From a checkpoint of a small transformer trained on Wikipedia.
Architecture: RMSNorm after each block, untied embeddings.
Each number is 50 + 10 x the weight over its row's rms, rounded and kept within 0 to 99. Layers, rows and columns count from 0. The size before them is the row's rms in percent of the matrix's.

# down: layer 5 MLP down (transposed), 704x256, rms 0.0792, rows 430-433, columns 128-255
# gate: layer 5 MLP gate, 704x256, rms 0.14, rows 431-434, columns 128-255
# up: layer 5 MLP up, 704x256, rms 0.148, rows 431-433, columns 128-255
down430 101:60 64 39 51 45 50 45 56 52 68 57 62 31 28 62 42 54 50 55 61 30 37 63 41 41 62 41 52 36 54 55 43 31 54 57 42 48 68 52 58 43 40 46 49 66 44 59 67 41 42 32 33 45 47 52 51 49 33 49 65 28 37 51 27 51 57 61 33 51 68 49 25 34 42 48 31 61 41 54 54 53 48 51 44 35 49 53 62 61 51 53 42 51 46 61 49 52 57 46 66 50 61 46 59 44 35 44 39 48 42 55 51 65 48 53 56 40 42 37 50 53 50 58 48 36 55 46 67
gate431 100:48 45 54 44 47 58 44 48 60 56 49 46 25 39 48 50 41 43 42 47 31 57 30 50 38 53 30 49 37 41 58 60 58 39 60 41 50 58 52 44 57 51 51 34 46 33 67 66 49 66 54 54 53 47 46 25 41 45 55 39 56 59 41 54 55 67 50 55 47 54 65 50 68 48 47 42 66 51 50 44 46 73 35 57 62 47 47 34 39 75 54 45 67 64 48 58 48 54 59 63 49 51 51 51 50 63 50 31 46 65 44 58 54 57 50 53 68 53 69 46 50 54 48 46 32 56 53 44
up431 105:35 63 64 38 31 50 42 41 50 51 59 43 41 49 55 46 40 51 32 63 39 50 41 36 45 47 39 60 50 48 63 60 63 50 68 48 53 52 50 41 53 54 41 39 49 49 59 43 48 75 46 60 49 49 57 40 51 44 56 46 56 63 36 56 54 53 46 44 34 50 58 53 74 54 45 65 64 39 56 46 33 70 40 53 46 50 33 45 39 56 60 55 60 55 48 62 46 58 72 48 57 46 53 48 56 65 50 45 40 64 48 63 52 71 53 53 60 41 68 42 54 63 46 44 27 47 60 35
down431 101:57 63 54 58 43 51 60 57 40 45 52 61 53 30 67 55 52 41 48 48 49 46 50 45 52 62 54 49 62 49 49 54 40 50 49 46 57 60 53 58 44 50 35 68 40 55 29 46 55 43 46 35 40 48 54 48 43 48 54 45 32 53 67 41 47 42 46 30 48 35 35 33 39 52 53 51 39 39 45 55 27 41 71 36 40 57 41 61 37 45 47 75 66 42 55 57 55 53 54 55 35 41 58 48 67 43 38 58 35 44 52 50 43 26 59 40 29 30 40 41 60 47 66 48 60 44 52 37
gate432 101:59 62 47 51 69 61 44 52 53 35 55 51 58 46 63 52 55 62 53 52 61 48 55 49 38 48 45 45 47 41 46 59 42 50 58 41 44 38 47 57 45 32 40 48 48 58 41 50 37 59 51 45 41 33 42 34 52 58 47 56 58 28 45 61 45 57 73 44 60 35 72 54 66 64 40 48 50 57 64 56 63 52 52 69 58 59 42 31 51 68 43 24 55 56 42 66 53 34 62 60 45 57 59 49 68 49 65 57 49 52 53 56 27 65 81 65 46 39 27 51 57 40 52 47 54 47 63 65
up432 099:34 68 56 66 41 54 41 33 35 67 41 57 51 52 36 44 30 49 43 54 65 42 64 33 50 44 37 42 38 45 56 54 39 43 62 41 56 50 46 55 67 41 52 57 60 48 51 41 56 46 51 55 54 42 53 47 39 43 64 50 35 49 37 65 43 54 48 41 55 41 45 43 59 54 25 45 43 66 33 46 50 47 39 38 41 53 54 49 48 51 54 38 40 50 56 51 59 51 56 48 36 71 58 45 33 67 52 34 46 57 61 60 51 58 59 42 49 54 59 66 65 50 64 42 48 65 28 45
down432 102:40 47 41 28 69 43 52 59 48 38 41 70 34 50 37 56 68 60 44 66 58 63 44 42 55 42 33 53 44 50 36 45 41 65 39 37 44 41 58 50 46 44 49 40 51 42 63 40 49 57 47 43 56 50 34 52 53 51 46 43 45 52 45 69 46 60 53 61 44 40 41 63 25 45 51 60 71 45 47 42 52 56 36 58 55 50 37 49 60 53 47 49 40 48 42 54 75 64 42 47 40 46 59 51 70 44 57 49 55 59 55 42 57 51 59 54 34 60 37 41 34 43 46 61 52 31 43 34
gate433 097:53 42 61 60 35 35 31 53 55 68 50 63 49 47 54 65 69 46 55 50 60 61 40 48 36 68 69 60 38 53 57 44 49 37 49 38 56 52 43 62 67 43 60 45 67 56 45 52 57 52 53 52 48 46 54 44 60 53 61 59 49 61 50 49 43 49 21 52 44 49 71 41 45 42 49 53 41 59 40 52 49 45 58 68 49 46 64 51 59 44 51 42 44 53 55 48 50 36 55 54 40 61 68 37 53 51 70 66 42 47 62 53 55 29 52 56 58 51 35 48 45 60 34 44 50 42 52 34
up433 101:43 49 48 44 25 44 50 51 38 61 59 33 51 47 68 56 33 63 41 62 50 35 54 55 46 47 49 59 57 65 31 27 34 52 46 50 52 55 48 23 56 70 44 33 56 40 51 56 23 46 38 68 63 41 45 46 69 37 48 50 59 58 51 43 43 39 50 49 47 50 59 54 49 51 55 50 53 45 42 42 46 46 33 55 53 64 45 71 51 52 33 44 53 58 40 48 54 31 53 43 47 72 54 53 42 35 53 43 39 60 23 62 59 56 44 44 55 39 41 58 55 48 54 48 57 68 76 35
down433 102:59 49 48 51 55 42 40 40 39 49 38 67 41 60 42 52 59 55 36 38 47 65 21 25 52 46 52 35 34 38 56 48 50 50 50 47 64 38 54 48 60 30 54 55 56 51 52 44 47 40 48 44 53 66 45 48 15 53 47 38 59 48 60 53 62 55 47 35 57 43 63 49 52 41 45 32 54 58 58 65 35 64 45 51 36 46 64 53 41 44 55 41 59 58 61 52 38 67 44 43 54 51 52 36 31 41 44 56 40 36 59 48 41 48 42 66 32 80 46 44 30 43 56 38 56 34 34 39
gate434 097:55 51 58 28 48 48 57 68 52 63 49 64 47 52 76 61 49 46 61 41 55 50 36 31 58 52 54 19 52 64 40 42 48 55 45 39 25 43 59 49 46 44 48 49 67 51 38 44 49 47 61 58 58 62 48 53 64 77 52 33 58 52 57 65 60 36 59 45 57 51 60 43 64 49 57 45 52 63 44 45 51 41 54 31 66 56 48 49 58 48 53 50 57 48 48 50 50 53 60 36 59 55 66 60 40 53 61 37 36 73 32 50 43 48 43 56 51 49 30 64 54 56 62 47 61 42 56 49